Each number is 128 + 32 x the weight over the matrix's rms, rounded and kept within 0 to 255. Layers, rows and columns count from 0.

# layer 2 MLP up, 320x128, rms 0.547, rows 112-120, columns 0-127
[[121  93 166 144 153 114 114 141 108 174 181 134 113 134 172 167 158 179 149 104 109  97  88 133  96 140 134  69 111 130 128 111 123 143 142 105 169 145 146 128  99  96 101 150 106 200 112  98 157 125 141 145 175 121 164  56 139 150 173  66 119 132 124 115 158 142 136 105 116 148 117  99 166 148 110 123 111 135 128 149 116 166 128  34 133 103 173 132 142  94  87 144  75 120 158 155 109  70 171 138 132 118  80 113  94 136 136 156 202  56  95 181 148 182 106  91 145 149 173 165 149 134 124  77  89 123 169 142]
 [ 93 156 120 130 108 129 159 132 133  68 171 122 151 141 137 127 111 137  98  85  35 115 100 154 128 182  94 124 102 111 118 175 146 140 128 115 106 174 148 177 116 108 103 135 144 117 139 179  78  97  95  99  81 131 156 203 111  75 162 133 134  77 149 186  94 144 160 150 104 123 138 164 104 155 144 138  96  88  88 166 114 153 129 156 162 130  30 125  98  98 148 129 172 137 130 171 177 149 149  71 202 109 177 129 150 116 128 157 124 117 139 148 158 144  98 127  66 149 196 115  96 132 144 149 187  95 178 107]
 [138 159 129  99 156 120 115 174 143 157 137 143 152 145 142 162 148 104 126 148 116 127 161 150  81  89 109 133 113 126 135 114 162 122 157 102  93 129  36 156  95 113  83  83  97  98 169 132 235 169 168 155 112 129  80 103 172 184 105 189 124  82 137  85 145 102 156 140 117 106 100 129 118  87 178 146 150 178 136 149  90 141 139  57 143 138 121 207 164 177 104 154 107 162 121 123 114 143  92 130 172 148 102  97 108 134  72 126 153 108 136 179  91 142 187 115 155 144 107 113 179 108  81 143 113 126  54 155]
 [117 119 171 167 106 136 136  86 124 136  94 142 168  88 128 158 147 155 150  97  89 126 159 101 109 114  89 113 121  91 108 101 125 136 126 136  94 100  78 120 114 121 111 147 143 126 109 151 134 113  95 104 106 186 172  92 125 194  73 125  95 148  85 139  99  86 137 113 145 180 111 101 172 127 150 121 155 118 187  87 153 171 172  86 125 105 186 158 170 138 146 134 128 173 123 149 111 197  94 126 154 146 105 145 105 177 125  96 175 114 162 179  69 142 120 150  59 168 107  96 116 142  94  97 134 177 147  97]
 [144 142 126 148 135 168 158 113 121 123  53 102 174 134  87 106 151  68 113  70 132 131 116 143 130 100 116 133 137  39 142 125 117 118 139 110 163 119 117  24 132 126 190 139  82 144 141 128 134 150 114  98 111  87 109 129 167 153  95  84 140 152 127 165 165 101 137 137 156 119 129 123 119 130 137  81 161 131 175 104  87 115 142 185 131  82 149  90 127 131 121  91 113 128 170  79 133 169 109 164 139 120 142 127  93 133 106 157 120 137  92 120 115  89 160 127  90  90 125  77 114 148  59 115 145 138 104 119]
 [156  88 121 102 214 114 133 151 113 120 114 127 145  94 178  60  98 123 107  58 161 132  92 166 146 111  76 158 129  98 132 145 114 102 147 165 223 133 166 156 113  96 126 101 161 122 131  98 138 109 113 130 122 135 114 172 126 150 113 137 162 158 164 143 164 100 125 124 128 107 128 153 107 191 140  56 149 149 150 100 122 117  89 148 111 115 154 100 153 115 113 114 134 134 184 155 100 107 112 135 138 101 124 217 113  69 138  90 147 150  91 162 107  95 140 127 122 133  88 155 132 110 123  20 135  70 147 156]
 [111 142 141 136 126 211 118 187 119 160 138 176 125 130 123 118  92 116 193  58 148  96 150 134 142 174 197  90 162 199 134 171 154 144 141 111  95 130 153 152  86  94 146 116 118 155  97  99 127 180 151 128 114 189 150  96 110 115 134 118 105 149 121 168  85 151 133  98 182 122 169 123 103 176 168 160  99 126 100 125  99  67 110  93 115 134 117 181 186 153 168 125 115 158 163 105 130 143 122 150 142 148  81 125  95 148 116 131  72 192 126 101  89 148 122 182 125 128 148 118 137 128 179 137 105 133 159 152]
 [ 97  69 140 163 128 108 159 107 141 125 103 185 148 122  67  93 106 157 101  84 133 113  97 157 156  94 160 137 189 113 139 147 135 106 132 135  81 106 131 146 163 187 163  94 131 168 120 150 168 137 133 145 153 145 107  95 124  79 123 101 148 111 205 146  82 132 161 234  86 216 129 144 132 113 110 137  92  84 124 137 121 101 133 152 118 148  99 143  97 143 147 141 118  77  88 140 109  91 118 150 110 105 134  76 102 118 104 118 153 116 139 102 110  67 102 130 102 129 113  74  68 146  89 111  91 155 158 166]
 [ 32 189  88  90 134 139 168 106 125 112 117 120  99  77 104 163  91 155 144 127 120 116 116 108 133 167 142 104 129 144  92 191 171 139 134 157 154  85 131 137  66 195 146 160 147 179 120 105  79 145 134 150 120  81 129 111  85 193  97  81 154 140 157 165  90  80 112 121 150 110 153 153 117 154 153 128 149 158 136 210 125  97 139  79 155 175  90 152  78  91 146 128 166 127  90 124  98 125  96 111 131  87 141 157 131 107 184 145 111 138 135 114  69 102 180 141 109 100 149 171 167  57 162  96  87 142 127  94]]
# layer 2 MLP down (transposed), 320x128, rms 0.199, rows 112-119, columns 0-127
[[123 119 135 112 125 148 132 136 160  90 123 102 123  85 105 161 115  54 159 141 108 107 206 148 131 116 148 146 111 128  59 152  91  99 144 112 126 117 131 157 180 151 105  92 113 107 140 113 134 139  74 152 126 173 103 142 108 133 121 135  99 116 188 148 104 113 140  64 102 113 112  30 109  91 132 128 157 124 111  98 179 158 114 201 131 158  97 168 173 190 172 105 126 126 114 125  53 114 184 152 166 149 121 145 138 140 148  91 116 171 152 162  68 127 121 114 129 137 106 126 116  65 156 143 100 102 128  90]
 [129  77 160  71 126 120 141 121 191 155  62 118  81 181 177 119 175 127  92  54 148 155  61  69 131 148 133 134 125 148 154 109 134 166 129 100 129 111 140 131 133  79 146 162 132 130 157  56  83 138 181 149 137 147  77 111 149  97 155 149 132 127 104  78 108 182 163 132 115  83 122 123 153 126 166 178 171  78 172 151 131 154  95 174  89 142  95 104 104 180  65 157 130 139 128  80 179  82 118 142 159 107 162 159 138 121  92 129  92 163 130 149  93  73 167  75  96 136 159 119 123 122 149 134 137 124 150 128]
 [154 150  61 127  96 139 143 174 177 168  77 183 163 111 153 180 147  92 127 127 183 155 103 143 126 103 152 147 133  35 109  80 127 131  70 102 146 153 142 134 159 100 105 128  84  96 137 127 213 158 185 142  96 141 125 113 195 179  70 160 111 132  79 106 127 139 108 166 121 154  87 146 158 113 140  94 100 139 119 117  67 145 146  76 167 108 214 151 143 114 140 118 151 125 117 144 121 147  79 132  93 152 121 101 125 158 137 117 162 167 144 100 155 159 169 112 193 165 123 154 173  44 124 143 144  89 119 113]
 [ 80 135 127 196 119 155 134 105 138 144 157  91 135 111 117 131 103 163 147 128 130 113 104 101  59  68 118 101  81 126 172 111 157 140  90 128 134  54 147  71 166 123 133 127  86 144 124 100 191 128 111 108 108 154 147 168 119 121 133 110 152 138 134 134 124 157 119 130 118 113 181 130 100 134 118 155 108 164 118 121 150 125 153 149 147 193 192 126 143 132 122  95 183  98 164 101 165 135 175 151 175 141  53  79 178 185  87 120 129  97  96 123  90 132 111 115 159 183 152 127 140 128 141 117 195  79 158 134]
 [117 160  98  42 151 145 118 157 172 162 123 138  92 129 134  78 118 129 107 128 125  99 147 140 180 139 136 126 145 118 105 133 117 168 138  97  89 118 134 154 105 153 130 115 143 144 104  98  97 171 156 149 179 144 173 103  96 134 119  93 156  55 117 103 161 193 167 127 124 139  95  79 147  99 112 141 120 166 152 113 127  97 115 104 198 128  83 114 108 121 107 190 132  77 109 102 120 124  99 108 156 121 142 181  92  96 155  93  95  97  68 132 195 109 159 137 105 130 109 138 151 115 161 100 151 187  63  98]
 [144 127 119  81 128 145 165 156  85  95 131 123 164 100 103  91  91 161 112 160 135 100  50 178 138  89 111 172 144 137 154 123 122 241 187 121  99 145 155 126 162 174  63  97 111 127  98 134 105  43  92  93  98 154 127 104 123 166 139 165 139 166 190  74 139 150 116  95 105 146 138  88 168 101  71  84 145 139 142 191 118 117 125  97 135 137 139  89 102 110 109 183 170  99 151 107 150 117 118 136  99 111 113 110  91 157 156 129 174 146  44 142  98 141 143 128  66 116 139 128 138 111 126 146 123 139 163 106]
 [114 177  95 152 154  94  31 103 116  94 144 131  99 127 109 116 187 118 148 173 121  48  79 106 149 122 144 112 138 145 131 145 138 178 158 159 157 122 128 142 151  65 111 172 109 158  67 151 133 148  87  95  91 129 107  85 142  72  81  86 173 100 129 126 101  87 148 128 110 137 165  83 104 131  97 129 150 113  99 167  92 124 138 165 180 160 192 113  89 157 114 152 122 156  73  64  83 144 158 105 117 130 116 125 131  66 141  83 125  61  75 136 114  95 130 148  71 139 168 117  74 202  88 111 102 161 118 125]
 [127 142 104  49 101 124 102  86 144 104 138  87  76 137 138 132 130 130 117 100 156 115 144 122 141  99 123 146  69 164 179  96 113  92 141 137  80  97  98 131 165 134 190 136  91 144 150 140 143 131 109 138 122 162 113 122  67 155  95  91 143 184 111 101 164 137  33 117 162 209 113 128  82  52 127 153 127 131 165  89 129 179  97  75  50 142 143 191 115 115 173 126  77 156 128 107 113 120 188 168 133 115 130 123 166 148 110 115 140 113 110 164  66 108 120 131 143 137 180 135 173 146 145 164 169 183 185  67]]
# layer 2 MLP gate, 320x128, rms 0.523, rows 113-120, columns 0-127
[[ 75 154 167  82  40 115 156  97  76 206  82 164 102 129 134 105 198 179 106 151 172 189  83 164 117 129 103 164 117  97 197  66  89 107 126 127 115 193 172  44 123 118 103  87  76 136  94 113 130 128 183 130  85 127 120 105 151  73  80 102 151  87 169 125  86 139 205 124  81  85 136 144 103 140 126 109 104 177 171 147 132 139 130  97  95 133 142 119 192 114 134 156 203 133 160 132 108 130 119 128 138 122  70 136 142 134 141 111 115 107 112 116 113 113 213 144 126 102 132 164 141  89 131 153 165 145 139 124]
 [ 85 102 143 158  92 134 108 130  76 137 162 157 148 159  95 196 131  92 180 170 134 148 138 130  92 116 157 144 167 118 107 144 129 166 145 103  76 106 179 104 113  96 118 103 112 128 173 114 139 166 110 118 167 105 122  74 130 116  90 184 125 118 143  72 168 153  81  96 133 144 167 117  87  82 128 127  95 136  72 128 127 195 144 113 123 133  90 137 153 162 124 140 155 122 144 118 138  98 160  90 151 130  93  99  75 131 142 103 149 217 161 136 143 122 175 106 154 215 110 132  88 105 130 102 138 108 116 110]
 [150 129  92 183  73 134 175 226 114 125 172  95 144 129 127 121 127  46 145 107  96 100 122 102 109 120 147 105 168 122  47  61  99 141 153 171 130 173 108 112  93 139 149 138 117 109 158  98 190 127 176 152  76 130 109 165 129  55  99 140  62 115 105 141  93  94 122  96 144 149 153 151  98 146  96  89 167 185 107 176 124 115  93 137 121 107 148 151  95 108 121 123  86 114 142 139 141 126 134 104 127 107 174 165 181  88 183 131 165 114  77  64 138 174 171 103 105 137 166 134 146 186 131 186 134 135 138 115]
 [127  86 134 126 115 138 117  86 140 155 100 124 145  95  92 135  90 116 124  74 129 156 145  95 136 119 127 137 119  53 166  95 141 156 171 141 149  73 105 122 124  66 162 156  92 188 161 115 121  90  83 144  79  68  94 140 178  89 122  85 134 166 103 156 140 119 125 124 177  89 180 103 127 156 121 126 120 111 107  83  97 162 161 149 138 128 155 123 113 148  68  58 134 160 192 113 135 121 104 160  51  88 113  48 105 177 136 149  99 150 120 156  83 119 121 152 141  93  92 150 144 133 109 150  65 141 122 146]
 [144 118 135 154 135 105 179 129 113  99 157 105  84 125 138 151 134 167 165  80 174 113 112 132 120  88 112 105 158 160 103 124 172  65  99 140 121 149 114 140 109 156 153 131 123 197  80 128  95 165  92 114 149  74 106 114  95  81 112  51 119  99 171 132 169 151 108 144 150  84 128 164 136 141 249 191  81 126 154  82 123 145 153  86 113 161  81 151 145 137 155  94 124 161  95 148 118 129 113  62 150 152  59 140 105  65 150  91 172 122 164 128 142 112 102  65 117 138 172 153 121 113 102  72  94 102 108  88]
 [ 93  88  98  91 147  85 161  70 174  98 111 118 139  87  95 140 138 133 146 101  88  79  70 151 194 135  96 129 139 143 186 147 110 129 109 115 115 138  87  92 134 123 155 196  51 134 137 178 108 115 165  31 152 169 103 136 141 131 121 157 186 172 141 127  82 151 127 147 145 158 126 186 122 113 120 190 109  99 111 139  96  69 110 107 189 106 124 113 145 131 140 155 178 119  87 111 130 120 134 112 173 149 163 121  81 161  74  90 126 145  77 117 122 104 123 100 109 142 145  94  81 139 127  68 114 150  57 101]
 [107 132 167 142 160 147 160 110 102  86 121 152 118  70 144 158  99 123 111 109 152 119 111 132 137 129 178 130 165 101 156 101 124 182 148  96 144  83 158 102 152 109 115  65 126  93 117 125 108 149 143 109 162 163 172 131 128 197 127  89 180 152 150  52 152  81 162 171 138 186 209 146 156 128 132  34 121  99 122 156 197 100  75 149 175 115 114 144 149  97  65 144 203 167 121 110 135  97 173 169 122 151 139  91  62 128 170 165 167 131 145 129 121 119 120 138 137 108 109  53  41 122 182 182  98 117 114 154]
 [114 171 112 122 113 169 200 154 115 180  85 115  92 125  94 162 127 105 119 161 144 109 116 104 106 134 166 145 106 110 174 148  67 164 124 190 105 118 118 153 150 115 145 131 144 136 149 141 135 112 174 213  86 137 122  69 128 120 196 129  74  80  95 135  73 197 150 124 113 106 138 166 137  66 137 153 177 130 115 100 174 168 164 133 167 117 118 145 119 155 154  96  94  84 138 126 180 132 202  93 127 116 170 107 109 126 120 152  95 138 119 110 148 113 144 132 120  93 116 106 170 134 153 154 130  79 140  76]]